config.yaml
n_layer: 9
n_head: 4
activation: "swiglu"
parallel_block: false
init: "uniform"
init_std_up: 0.0361
optimizer: "soap_variant"
beta2: 0.95
Each number is 500 + 50 x the weight over its row's rms, rounded and kept within 0 to 999. Layers, rows and columns count from 0. Numbers have three digits each. The size before them is the row's rms in percent of the matrix's.

# q: layer 2 attention query, 128x128, rms 0.325, rows 111-127, columns 64-127
# k: layer 2 attention key, 128x128, rms 0.318, rows 111-127, columns 64-127
# v: layer 2 attention value, 128x128, rms 0.3, rows 96-125, columns 64-127
# o: layer 2 attention output (transposed), 128x128, rms 0.271, rows 96-124, columns 64-127
q111 102:569551529502530551505532502550529454463495445529442552577469384536517464531485529526520428431393434383475534537468565519469612510495542516445447493567457619483519559516497544565484549436450427
k111 105:581539530407468522509481518500540594530553408527512575590438566486503558580553538522524571577453488472445471482581540509525540585499595531434550513524443475555553427502558497577510526487487570
q112 099:500517534513461460531469435497429559492571465504580564527509469519537580559520466490483514513540509558422469468541516370455481514486516504571487520467595504574526516515527372418443565486599433
k112 079:496546453431574496490625512570494415469578545422402534484541469545506547497409521423578433496498492478524524556469600494491484502514495475542476533449546476579519537408430566604477496456422517
q113 102:464495518522581467533534484381520585521473625546422515516484520484490386474504535481492455469464404533492491433425520579575645499394454509482518450527482502491620565460563473533466508472423517
k113 085:521489502465509592473387482546496458512477500545579461494464452460466455568631514564404515460492544496494589499494521511444522518536455484455422525497448415510504479569470539529526567624478539
q114 086:498468447459461515484493555506458525490468611485576511480560497520523497493546492515462442506554518445561451349560546490451418515523507402552542470493449564580447443449406553423463497506412607
k114 082:522478490529397486539566569467498501558477486486547491464428527575459464511476447516508509572491501590544488568549425508537473562408528531520515518616399470507461625452409511441460465515540485
q115 097:491449496592520476459604414482495547439556529489537595473537499414573451449557519515528543478453503490390442464532545445492520422431564590436457494462497561479416503472554551435545485489468490
k115 087:497443487572407470471471529529452450432392367472451571444513554494492488438573560515511427402553532485502479510505451574512476512561421449562491515614544455517589529515385505466430434578489506
q116 094:504441528490435487461512526452527565544542535558523514441438520541452511488547487538510499483503434535438507617581361457450539490503486418464547568465479567465480494393415536455530509511507469
k116 109:458552519450532487506515443551501569507410536466573512493510400515497436507597438473565452499479472513492444427495618597497553511438496496494484530505551429497511375658591459520511517495440513
q117 107:529474452503551507551518489446530503369504548514528474572525513405527403547491511505602527460485462438533438550497509510530628477462484544537519426569429510455531483577494454474430625481459525
k117 095:436455538508545462428560438468565515522487548484509500465482469517494539527485453500523498460463471498441456537475590476551480458517482531453499581370494514514463477543593363612645541486521502
q118 107:416529451525514463550553510599449535453452487403504474397459521483420530491496573513528478491557479512493404561471384530566619526543499434485503506447475500462600601502402401578513609524501485
k118 115:497553438567537584572496548509405471504479465529514420421438544557488480545529547603529583385583538476507466491524489466463517520595425454517563455534548527473548528492523430434522497554532452
q119 100:541515493532602407488457545439484490492469569515482510560489537462379483475515550472444524496460447508455502511414477448618471498521472458423470571434448519420532533490511504496550589485570528
k119 112:366558486487542421524461544515483480504519459514510474502482534535595461505512458488471519453583474533449427514572497508444506485552448470452469502443488479509457458500602375573534537540570460
q120 096:464430479523534608474484451560512504470467399476467501590414499530509504526447526551383551415495515472504358566518519525423449497445481574507463427469490545514478474382548459502541517575482461
k120 097:464458504553527459548509589433519437528438396480593396463479567496529569513496519384533504546500475365602556596568429485446515482444501540552521537579473578483466516588506594551516468472537429
q121 104:419561540352516521425510529605476533436502495465474495487470436461519489452510559510543458560533487531411473499497542550540543485491495544526522504540502524556552435556491579496526458453389470
k121 091:493492564593535520589521461463437458418469557447559493390565430603544506408571478534530447528532519527486494478536544519462455436539487488528602475566556439552438522552481486492533549580475480
q122 106:535481557369533511487567527571499489483479586438520555483559584575484442441508489371541511428533514448544545473548467552493491421460435471481493509531527510457506545533462589449518464416371413
k122 109:507595490425520499508428460487475480488483472526549535455428458475447444482527497501458458500494489488542600452410525524464437509552489433494511493497496505526553416539551481586544505480537450
q123 105:424547478381516383419524568442501513529437606483489483476483528552471613516423434426556478469449541527569459507434470599506559438514488433468523550450535596476526529508508450566553531450437501
k123 116:466488526572459485474482506524564485544476404396407543637446535459531454521427488485472498604356501450446468545590453505573462633504449553462431476494511517511564504542519462502513514509510460
q124 096:501520476534581586487550421500444469566501437504515441615495572564567506497442610448515554437438451488520438430536543435472487441489501436446550437420491598504509412360507455576511568479536423
k124 096:588513522452438462430550513511601435481489407443425519560531484547499429636419489554531540578510489479509498549577603473469480518482525473416514548513381499454550544495589536564411522502507482
q125 090:564435592508516476483504549576463580492548465464505503387451432550541404473515463537509429436520534498464454546453456441449586432490448469413528543394493519441523523443516583602490452466532525
k125 101:496506403509532452577503515529470593494482537491524523499500530523476498451539571620492439497412427422494615501448474434443534487511526504488487499502489592603500415440491421574551509435539495
q126 112:420567440443512427521404519505511532460410422430508425549490472521426530489479513478417474455565452560537484453529559433559371546440481483481572414527460503465492428472492483490501494503451565
k126 107:481542492589519493524509561480436506504420486514545528588541585461527488483516461558503506498553485500504519544559478516441580507451450407491483453474520422491448496559458547457493433496553471
q127 105:463560522591446513470523462488511504557501485448470524539485472508507478499493428500488478539487482540563530525556544445568416515490544527471554421527375530484516449490582511454546545450602455
k127 100:567444511485445509523514490545509492467503476555512468506512511561478533568456481482413504537539487478483452442413544497421449507466500495570413555569462494457398468539552521547526597371499585
v96 086:417594462502423520431402568553416623547445512406419522503518532445398518433453469497517458576440545515513481483507531495532497538556534464492504461535466509494547527450490434596543489605529457
o96 087:481438494484443498495488475551508444535542420528516488566421485554537578483505439460416432465394471543456459630489529494486464536456541526510475453547547500467482518371582524463500533443569486
v97 092:549500438473473589501490422501488543487595555449405459482581418479412410573514520449455499551480527467465403514563469493596423445567509443567461506537463506479581478521456505563451447487457454
o97 090:485493487515466564532486510451448419470552534507411550607440560448449555474540533479512476456493527481509477493517479410392481587432546561452547468503560451545523521479429397474580450542568548
v98 100:593515521409541424574352472472471547476542490446549614519461548495545414537492522428483482419504432518445421468488556503472486504429526524616511503495529564544489517532541509420519476603473481
o98 092:507461520538495597498485429410576453546453446460583394595446458573632489435377505431506519613491486458507526402481518430432527504488518458451493490428580507454467415536566504432439492495487518
v99 085:525493512431559482462450563586473522504454507425515465438633510468442484556468479548489494597515537491480512445476443443479527537414559545516566474535485563480434563488495420416571538420524485
o99 077:478562476460487586469522508412467489525557419549527531465478493495487433523499560455585415487474530607473498492535475505479526522418415463465614528570504421467464416574563504512482505531520532
v100 083:555455569554449541506509467485533550447438593510417524483534585592460439439549634555500507490489571381503494515540498471500424519496451539474512473575451464526552521554506553491484543558581495
o100 076:420471481491507437457553406438554540576538476523536544513529477474499545493434530516512567521563530534512589562574531612465575481513602529444489473500445489520468428534598427474528522576443589
v101 098:527418400557490431542498469523536536510575451421423515532544532539541482496423583486565473484508504523506487578456487569506555516441553488543415444462599473543528544536441424516467438452574492
o101 085:556462516509472531542427455491461514620603584477520497609528427540514563502466458549422432523375498535579495525525491445479479418519555576509501489482468546570472495523470560505483527577514534
v102 082:452527532472574516484487500482444490552424405469481402506530534551579555416555437502533545551510471573446477499532455493516512465465479470538464470526566551536544464471486444494409620515524527
o102 080:590588524438433504523588539488447433551603476493490524466510429590426485503540449501492411433450508604518463546504531460455537548612619497403485548438573486414493537476512513512585540476453515
v103 089:496559457577450450574464468530463472473540509462524493548518379498540501483437489438453454498462508539509446477518520585482686390478515503536443504425508532501503563560464435469475487551490615
o103 088:475509423495555508469595521456518524462495456441480578502522487469511460544488529483456572530473491538440442512463423550493505476486482475474584435511534573529496523542372425436362577463517368
v104 087:568453551530467414527360553507542538475512446436517500507511559416512596510503581414564498538615459477608494497525550447506482402512514523448462547463468542518412544425569424558524486521593519
o104 083:464455427562491467495522518525544540502606493499458573575483513551529379407428446559541521532447578459515533477491486527508558469427535434414579496486474369535517440515517555403491592547507572
v105 095:459512541507544500412506495499557545521510528458486491442521440403464481490462507580523562551515605475508542564525523513525428434602359509449545524443506526535465539390502501559477547546560482
o105 090:505543439509550524500572404544438433473535490545613516515564542470431518504478524402499443403499508562551547435500478606570454474465593481478441544465538405563516602587527428463527537522472543
v106 092:448487500466444457508611556563450490534429484480531509483538547554447477592469415550438421552504499533461397486537459507436419471519467452481481499476517521591481489438478465512519527593418538
o106 091:497574421394545510518457540434546513537461417453542486582469497477463473539494543444477477495526573616483491473467515449496490491537496536446444416538535546463569431637471503528426479441591442
v107 082:518481518565518480499588529470513445534558453623513503480516455560541484522461548462459490523533540549494423429576479492545472513489492552458579545434593495485519548576494470383569424493511450
o107 081:455480513537602493427475529395478615481493612556441414527496423435601524470508418508577422501520426423465564439497470500554423558497478468481486502534524495542499472466448554600489532481412513
v108 084:527485427497412439574545509537527549524516414520582534562462446545511514468516523450600526532531534483480419554483496458437574480563512381425508490474454621550557445412512471508521452482496574
o108 081:529486543462537459497455555448454532457420567469476465571593545452501438461474514500430509582558458561530494490564491460531450478478524541545491536535437389498468474458413531568503548475464423
v109 092:481534516450525443513529492464543541456488584541581529518459590504454410403479490547506585589500474580425531508495558545453487376447481558489510506411496454450466557452473411543459449465514446
o109 082:440460485551441447468412507556499507492491537358494523448581456549374503501491605397534531542548486538501440576456427496525463462455537512554503452490497420559549553516589483576488483500490554
v110 088:535515476442456471535420512600484437511481474386490510600510489534478493427552550441504509440586421462519458488536465501415493465476491483579500520498455500532503546451544527476450486486417515
o110 080:486472589533486527477519542512543537483495498478492523462493529444489470506478604444517530459615469578477458476515493511503533488483542506466503465476536548534510447540570427445563509479423517
v111 093:451472517514528445527388463613469519496553563530491448466522465529500472485569497464529502464476499561444520469492535491547472615481463510359491399515503536498475519561483510469494466587455521
o111 088:511448492534500522575484497488423509484499450590567468463569470460562514571536478551491530542583474371464498554536447517513515467564435454473527605605450459546487498509588482446529589477636466
v112 092:518519558519529544583450508472527494428600605468408562496519506506491521495535507556595490520509586507529488445447573444526523462480499556491480414513528518488523515490519518589514469451479518
o112 088:552380415508487504557580405424439445457404483565414496470542578512596424483511514481529597540441529494443445508477473488479525506463492539508497485573482561521548462457505469456527521480443528
v113 089:456503505495497548400516488410527614490407537550578503474452488505450505507595495477472539511442547507550461424508497531543537442545493452462469471482493537521536501471494416514475548504437598
o113 089:550532427410584512580442479417503535537432507430422448506524585589440604456493499560486490526574519619436528547473533515439515411443395526491541490483433489459514522510474507494569471399551504
v114 096:494582500500526408535443528450510497482526444634485582483488576578515464433576443470529440473538477466549520516518449517519462522461457552381419534464459494451488511602515534554457483476464485
o114 086:493345463641522532512539453491496518515475442516391576443492543559558493601434416606515467580461395501464525559535557427486481530529559531567467570511510520575553432426521465458564532529553487
v115 090:518465553589530499498597462487454582539535482529492477636523505547439452484623535575572527482495581507536449518547488538490453542541441413426482441584550547489561584504412590440516494490539526
o115 085:529472457614459562452565418544503449515488491502432584521496488436470553559487464471578538417506448557503523550464433414481551478510565513471492554520507479477491476555466538525502496482516569
v116 089:513553557449537575517484432441496523581485576557440506496512443467475503449553565448588517528446544487479472474452591488473416493486545533509463592457421479449489541484550610523524428515495577
o116 085:422452472476489516519490495485484471565544521477561432435496524447457508522414385540483428448560521466480502487488537464583453455541478468471471551532514574666425519546528378502507391521497541
v117 089:552522554441465499496455599504473467501422411463528488522440486399469501497424511552475438439541493394550547523461535500515504570494594502502438470437541529548409573575571544374462455438557512
o117 081:584515534498389489453528568577463535474471563483465506533400442584411536526520507463575439485493546521476512451522625427562406472489491506443517486520440540586517556507454518397479602506461499
v118 098:467481509467522556576565624499443386483479504567506526426484540498471500414458524547567479566563413469593486432447442537508458518508525458538454478466460425509489570553562584377532494520499525
o118 091:560544584482566473526460500551504530440498586618519459491506404530498559551515486400509425440530512411533502524422507522446489543488430459443491566585456497512456448587449523541526598430453470
v119 096:524553556473559519459463524468533508445451509566525487438430405517403535508449485517544482482478466491465437391530437443502511450509593541505514581490492464516573444512390528557476403446444557
o119 096:545478543518543394485576449520585495525604458558446462502478491457476561381543486485595484556397575576522506561446515469390412512520517493492496519492457408462493534432426422642548531436456521
v120 094:527493452449485513539428522472549542474415486446570441484446550383523527463471567569517404491513450503438488469552524409500535508498473453584430442459498361491564533474560471457517535443373461
o120 090:602535536402483472484442469479527448551513519484439483525531508516461493511581533461520461519435607501513580576525461502614511472375544483530478531560445535419434562495490498481529376490472576
v121 085:544422495442468538559499477454516481485621442520494473467427413405532522505516490521427534547517507473512562506437469530535467573456513475505526460447552477536443531487461426478534443479488456
o121 088:449509542549486468481535508397586569470467504482427469427533535439624443488466508585467442448368510405540401538495469486565527447444485548463473537431475531505486518458465461586477532518508550
v122 092:443563370517428521559572508539396462561412500521507459481498447487501469581399476500457460508590449497580529533525503384548437554569422415468538486489580447445435556446523552420579493500582569
o122 089:497543527457566464467429500628521577467500529463548438648465515446545521504450484374464548468498444445473495485493458441610493534413420525508500495491513612523449541567465619518532462484540450
v123 090:489542439486535488529516566435504532532516537514516506502491589448560441490515434476493524473558490425502489550526509489490512455504542466481578459487520497448518489437381458553456544565453457
o123 084:425447610504436543485476423485492493603483411524411604569526479502469643461520516471528514528457463538547545428424506491478498455407481519599495509425428538457497521455602443494495500491481490
v124 088:595488598463521421474527519564496531501430571500527526444488480541462452515483458415496433571427445489495501450481539517484585441510483505458510429466508698439433556517532470479565515540567522
o124 087:525569494637501539423546481520575467491471561565389504521535484465546435417526450494478491524630501539490521434501467523484402445509493517391581550500541530485525495494548437508485576489535452
v125 089:516534581590503454568527537618498486547444468489427500477472563486467494491450520545540503508569458423510472490487577520505455393488477443403448497565531432521516483542402475377501608445466533